Part of a small language model's weights.
Size: 9 layers, width 768, vocabulary 31602, 152M parameters.
Architecture: normalized queries and keys, local attention windows, shifted keys, value embeddings, hashed n-gram embeddings, an embedding shortcut, skips across layers.
Training: a variant of Adam for these matrices, 891M tokens, 6795 steps.
Each number is 128 + 32 x the weight over its row's rms, rounded and kept within 0 to 255. Layers, rows and columns count from 0. The size above them is the row's rms in percent of the matrix's.

# layer 5 MLP up, 2304x768, rms 0.0474, rows 1753-1777, columns 320-383
size [114  95 107  95 103 104  96  99  95 104  96 128  90 105  98  95  96 103 100  90 104 102  86  94 112]
[[121 126 166 100 135 135  74  93 116 189 183 142 126 130 143 107 179 163  86 150 147  90 169 142  96 164 127 100 109 150 116 129 164 191 152  65 119  75 139 127 131 140 133 122 131 131 163 111 104 154 121 170 165  94 111  69  67 152 134 140 144 102 135 165]
 [ 87 143 125  92 162 130 128 184 128 141 157 187 103 128  96  80 118 101  81  91  89 196 135  98 127  58 105 123 115 140 157 147 182 123 166 125 108 211 163 149 139 163 151 165 109  91  57 162 133 124 101 116 180 115 148 122 117 184 132 115 138  65  66 165]
 [146 124 125 109 118 105 161 113 187  97 119 141 153 128 129 141 168 107 186 158  51 143 103  93 126 144 105 159 124 152 133 134 104  95 145 166 117  95 121  52 120 182 110 164 143 111 133 116 158 133 108 134  88 122 108 141 134 120 150 110 104 106  92 114]
 [166 144 151 112 120 178 157 103 125 122 229  98 114 124 240  87  81 144  74 164 171 170 132 198 120 138 115 196 115 121 151 135 111 112  70 116 111 112 195  81  86 193 160  93 112 178 155 186 133 159  99 107  96 155 119  37 175 138 153 100 130 137 167 147]
 [108 105 164  88 147  90 121 157 174 148 114 155 124 123 137 164  80 106 132 112 100 140 116 163  74 158 146 118 113 100 107  83 141 124 129  95 190 157  98 118 166 151 135  87 120 106  56 147 148 102 104 142 131  94  84  51 166 108  90  86 131 157 156 158]
 [150 123 100 165 113 138 151 205 142  88 158  90 101 125 174 113 172  98 147 114 131  96 138 109 158 106 135 116 181 121 128 138 150 105 104  87  98 175 146 101 156 107  97 154  94 150 142 139 133 124 147 174  86 110 109  99 146  80 139 118 143 120 155 151]
 [136 127 121 113 152 174 156 126  98  93 129 153  81 126 105  92 166 212 164 115 132 107 120 114 107 147 126 144 174 172 141 143 132 121  93 113  94 110 113 143 171 160 102 139 107 113 150 197 102 122 155 116 128 102 185  99 149  76 144 164 152 178 144 166]
 [122 172 149 111  99 126 161 172 144 115 128 111 171 146 131 157 146 118 104 121 126 177 144 130 165 177 116 110 157 103 166 174 125 136 167 119 165 147 151 123 171 143 112 183 139 145 113 149 164  98 129 146 151 143 151 115 122  97 195 119 119 126 139 121]
 [120 138 112 145 156 155 141  88 143 129 171 155 133 127  60 133 172 113 128 117 119 192  93 150 130 175 106 187 202 131 178 126 124  95 118  89 113 152 131 213 165  94 140 193 136 172 134 117 144 130 166 123  92 125 116  98 124 124 129 205 177 151  94 177]
 [125 162  67 115 171 116 171 174 149 147 129 156 103 117 135 121 118 177 129 143 127 166  72 135 162 139  95 123 117 122 128 156  99 124 174 120 111 164  79 157  98 135 125 139  84 120 199 141 148 165 154 120 157  85 158 116 152 126 139 173 127 140 114 195]
 [166  78 150 190 140 137 157 159 159 134 194 145 137 139 183 121 123 135 130 140 119 118 131 112 146 134  99 106  90 137 102 154 149 169 117  95 100 138 143 129 125  89 156 160 152 106 100 108 131 133 126 143 159  85 186 106 117 106 212 128 152 121  95 100]
 [117 103  69  83 190 199 103 150  82 132 155 124 137  95 115 115 102 107 153 157 144  86  56  98 131 158 127 151 165 132 162 158 158 104 116 116 114 144 105 140 111 121 131 164 146 144 104 132 177 152 114 102  68 104  91 165 146  86 177 149 209 136 125 132]
 [123 146 145 121 149 181 148  85 119 212 120 123  67  96 128 131 181 167 145  97 167 107 117 103 194 115 130 169  92 162  82 235  79 137 149 126 104 153  88 109 153 193 155  89 120 150 140 167 183 143 122 136 151 163 145 131 120 123  71 181 202 100 153 119]
 [102 102  97 117 141 129 168 111 163 139 212 161  99 120 111 140 160 138 181 192  17 103  92 142 121 145 127 124 105 148  86 173 162 119 106 187 151 130 145  90 176 169 151 123 195 122 172  67 115 138 138 113 136 122 193  76 138  80 192  97 145 118 117 168]
 [165 194  96  93 142 143 134 110 122 171 117 143 193 146 129  91  99 173 105 123  91 140 123 144 168 115 120 206 112 132 156  98 173 136 173  59 155 168 122 153 116 187 142 232 142 171  79 146 141 120 103  56 133 106 147 143 134 133 112 204 138  86 165 111]
 [146 134 158 107  99 137 158 102 116 140 136 117 148 147 104 133 164 172 148 138  90  97 104 103 123 119  55 175  94 125 120 139 157 135 165 145 141 150 130  89 147 188 134 173 148 128 141 100 134 111 116 147 112  93 139  87 189  85 119  99 204 123 138 179]
 [103 112 103 194 118 129 102 115 159  86 162  87 143 113 149 115 202 140 116 182 118 174 146 161 108 160  57 130 145 103 136 152 130  87 146  96 119 144  83 103 117 171 148 175 167 132 120  68 110 125  96 131 136 117 197 153 182 116 127 138 180 138 130 190]
 [181 113 108  97 163 132 211 109 108 222 116 118 132 184 141  86 141 186 141 112 121 156  94 206 197 104  96 156 142 188  97 117 167 155 144  81 182 145 148 157 158 127  78 120 141 112 145 193 175  75 135 102 140  44 158 132  76 166 138 154  93 180 116 147]
 [156 108 129 110 121 126 113  67 145 181 172  74 155 115 122 106 133  77  92 172 134 106 107 137 120 112  58 140 192 162 109 169 109 140 127 160 183 143 149 105 223 130 169 150  97 117 117  99 124 118  79 156 164  50 135 159  82 132 163 129 166 171 149 157]
 [152 134 116 115 154 105  71 165 133 113 138 136 142 189  70 127 130 122 132 161 134  84 117 166  87 153 143 125 106 140 143 167 175  99 147 141 153 124 189 110 198 134 170 203 185 124 175  97 144  82 105 125 151  54 127 123 155 160 104 174 155 145 127 135]
 [133 153 117 180 113 102 149 179  96 141 136 152 158  81 126 155 127 137 133  91 132 160 165 125  85 142 160 163 138 117 167 103 189 134  89 136 117 210  89 133 112 159 134 164 143 135  57  81 157  86 147  81 104 140 162 107 136  80 141 135 148 125 110 111]
 [102 131 146 143 177 178 126 101 138 139 112 109  94 127  94  95 135 144 125 141 187 114 172 157 126 115 160 143 162 164 188  99 119  71 105 145 100 172 157 147 123 206 157 122 117 168 186 140 128 142  58 163 172 121 115 117 103 105 201 201 165 137 147 127]
 [112 153 116 106 163 128  59 133  47  97 192 170 104  87 152 122 134 241  67  67 135 160 145 165  90 126 101 142 122 116 148 149  87 133 109 132 133 151 165  80 149 187  96 141 117 117 181 109 153 117 136 119  92 112 133 148 165 184  74 174 141 112 161 145]
 [ 97 155 137 145 150  91 127 109  97 178 136 133 125  97  80 127 163 186 117 133 135 137 142 154 116 126  99 115  79  92  74 122  75  99 122 107 103 120 182 109 178 163 130 153 122 135 140  85  98  79 136 135 112  85 105 120 106 126  94 147 135 157  66 158]
 [ 92  82 100 194 140 126  37 131 133  81 159  90 206 151 166 121 132 165 135 131 155  69 131 109 128 108 147 105 122 143 122  82 133  60  83 132  90 136  87 127 148 125 133  98 154 163  75 154 122 110 181 122 133  80 177 164 206 115 103 117 189 103  58 167]]
# layer 5 MLP down (transposed), 2304x768, rms 0.0435, rows 1753-1776, columns 320-383
size [109  99 108  95 104 109  98 101  99  99  99 120  89 104  98  94  91 104 102  95 105 102  88  97]
[[162 136 116 140 114 104 113  90 164 153  97 177 148 126  30  80 173 187  88 132 146 126 156 175 160  92  78  99 130 141 123 107  86 142 152 135 123  65  91 162 130 113 200 136 121 142 144 116 115 130 124 144  68 116 153  70 149 135  75  78 141 173 103  80]
 [125 142 184 162 109 128 125 118  37 137 122 125 113 127  64 121 122 137 127 118 138 213 127 147  90 130 106 115 140 128 137  96 160 163 109 108 115 109 176 162 130 153 126 118 129 112 126 104 158 102 150 149 125 133 140 179 108 150 173  69 173  75 109 121]
 [ 75 153 132  89 100 125 133 148 200 110  95 144 138 142 116 124 118 120 149  97 127 125  78 161 102 143 134 122  73  89 146 146 116 117 168 202 173 113 166 160 119 176  92 100 145 136 143 165 121  80 107  80 124 110 105 158 136 139  65  96  94 124 103 117]
 [144 108 134 146  60 137 127 149 153 136 120 156 159 115  92  90 147 124 177  88 126 101  66  77 151 131 129 138 111 119  66 130 166 148  98 131  96 107  81 129  85  78  89 124 127 121 116 102  92 126 225 167 121 162  78 137 111 189 115 112 137  81 188 177]
 [135 123 101 151 127 138 170 137 123  85  77 110  98 105 107  70  93 118 150 210 169 123 102 151  92 143 162 126 170  81 125 128 127 187 125  60  80  84  96 137 106 150 110 115 132 137 131 141 103 128 108 113  88 201 161  48 134 184 110 140 122  98 174 190]
 [ 89 124 112 176 139 154 154 142 155 115 195 112 156  97  74 102 123 123 108  65 123 149 112 140 115 102 133 171 130 142 170 183 127 199 147 129  83 130 155 140  96  95 102 151 104  62 167  69 138  99 124  86 157 120 136 127  99 114 156 138 139 151 156  91]
 [140 136 127 169 164 120 144  99 122 123 159  87 121 123  93  88 161 154 107 139  74 109 136 163 104 148 145 174  96 120 131 113 128 162 104 101 151 107 150  87 102 138  95 166 162 107 119 168 212  87 181 110 184 112 207 176 178 132 114 171 112 131 105  88]
 [121 117 138  80 128 116 182 157 117 126 104 103 143 108 129 131 108 149 122  90  97 151 108 177 114 127  88  89 174 141  99 180 117 126  70 125 129  78 169  97 120  66  84 127 130 113 120 129 144 137 152 120 157 163  94  68  83  77 100  87 174 154 155 185]
 [ 74  76 112 157 109 121 113  91  84 215 109 120 141  96  88 126 154 132 155 144 162 136 133  86 167 120  84  62 155 155 115 133 157 128 147 152 155  80 129  98 160 136 187 120 115  95 140 146 150  57 116 119 114  87 156 176  59 197 144  99 128 137 117 144]
 [216 130 135 123 101 115 175 107 115 150 185 113  90 158 157  87 101 177 185 123 145 122 159 132 119  86 100 166  69 109 138 142 148 139 177  84 126 140 173 122 100 127  86  85  96  92 181  82 131 119  91  78 110 136 108 107  84 155  93 137 146  95 104 165]
 [151 112 157 119 110 161 160 151 166 146 154 173  76 100 158 163 148 179 100 130 106 117 172 183 128  66 130  97 116 115  80 118 108 175 188 172 122  86 119 132 153  99 124 116 158 138 135 153 143 127 137  74 130 131 137 161  94 135  90 168 149  64 146  88]
 [138  88 131  72 111 149 106  80 115 154 162  70 141 119  92 117 114  66 169  55 119 168 104 110 146 122 106 165  96 115 193 145 121  34 131 148 125  98 112 161 135 100 130 167 159 164  99 164 107 171 149 108 121 134 126 117 156  74 111 108 130 119  54 129]
 [128 145 127  89 146  99 136 104 157 114 188 102 137  91 164 138 147 126 112 100 145 182 137 148  47 166 152 159 161 117 149 121 116 141 155 149 111 146 173 134 162 146 128 142 192  99 102 127 149 112 102  92 165 117  85  56 116 160  99 162  94  39 152 167]
 [124 119 159 123 141 147  91 131 164 129 119  98 140 115 159  96  82  78 173 131 131 118  76 103  92 138  91 117 169 159  62  67 109 166 142 178 110 120  94 128 130  87 130 117 164  94 109  85 149  93 138  80 125 146 102 105 125 116 150 109 151 185  77 195]
 [ 95 120 161 140 142  76 119 103 111 134  94 105 141  89 124 112 175  81 152 105 117 102 127 116 123 115 171 114 103 157 116 157 166  62 133 159 129  85 115  65 108 130 150 119  90 147  86 104 144 123 104 110 155 117 159 130 135 148 152 115 128 131  86 103]
 [ 98 123 163 140 120 114 198  99  84  87 104  79 154 124 103 115 104 165 117 119 157 153 117 115 171 161  62 133 161 140 154 116 137 168 122 156 138 103 138 126 149 141  86 150 120 114 143 148 122 129 121 155 101 147 102 147 114 165 136 125 166 126 207 145]
 [147 133 140 140 162 166 170 111 119 146  91 135 164 171 156  95 155 148 160  34 215 133 169 111 169 159 130 160 121 141  92 121 160  92  77 101 141 146 131 159 181 144 123 170 137  93 130 155 165 118 101  82 134 115 122  57 189 133  90 102 116 136  99 157]
 [153  97 180 112 155 107 121 139 186 131 136 136 121 156 148  90 182 128 100  87 144 123 122 154 129 146 138 151 116  87 162 126 100 121 123  98 145 113 120 107 103 138 130 139  95 184 131 114 146 133 125 125 115 157 126  91 127 138 150 120  83  53 146 167]
 [100  62 120  97  88 164 142 118 134 131  74 105  58 121 132 148 116 132 178 151  86 107 190 133  93 154  70 100  92  99  87 131 112 114 162  75 191 103 168 104 121 156 101 109 101 122  98  73 160 137 164 155 132 112 200  53  99 148 189  97 147 110 131 161]
 [ 61 105 117 125 145 149 135 144 170 167 165  72  99 143 144 129  95 187 100 120 140  98 125 174 130 177 134  79 153 111 164 131  99  98 162 129  49 110  87 174 141 118  99 124  77 122 139 137  58 147 137 138 127 119  77  97 142  90 143  95 108 107 103  95]
 [141 164 183 115 121 100 108 136 169 162 134 121 151 146 131 107 178  85  84 102  55 163 156 148 110 154 167 186 137 130 130 101  81 172 101 107  56 133 131  82 182 133  84 156 121 156  81 115 155 165  82  74 180 151 130  68 112 110 147 102 156 151 108 122]
 [127 114 102 113 150 103  70  63  75  80 117 129 145 139 141 154 156 112 157  82 115 237 159 153  82 167 110 109 135  73  85 157 139 162 128 151  96 144 151 136 111 163 149 100 178 124 157 105  67 145 160  96 115 130 111  59 170 145 158 115  74 150  76 146]
 [157 214 136 114 115 100 125 147 185 178 162 148 111 153 127 187 133 158 110  54 136 156  98 115 157  90 136 151 133 167 163  95 158 182 125 125 161 118 120 118 116 131 191 153 142 109 111 141 115  93 183 158 123 115  94 145 157 106 141  56 135 134 119  92]
 [134 180 112  94 126 122  96  70 127 110 127 130 146  89  83 158 156 104 105 113 169 143 131 150 169 165 115 146 125 135 153 109 162 118 179 130 149 100  70  87 141 118 100 106 168 113 168 149 115 139  68 123 162 140 137 105 144 121 134 143 146 255 211 112]]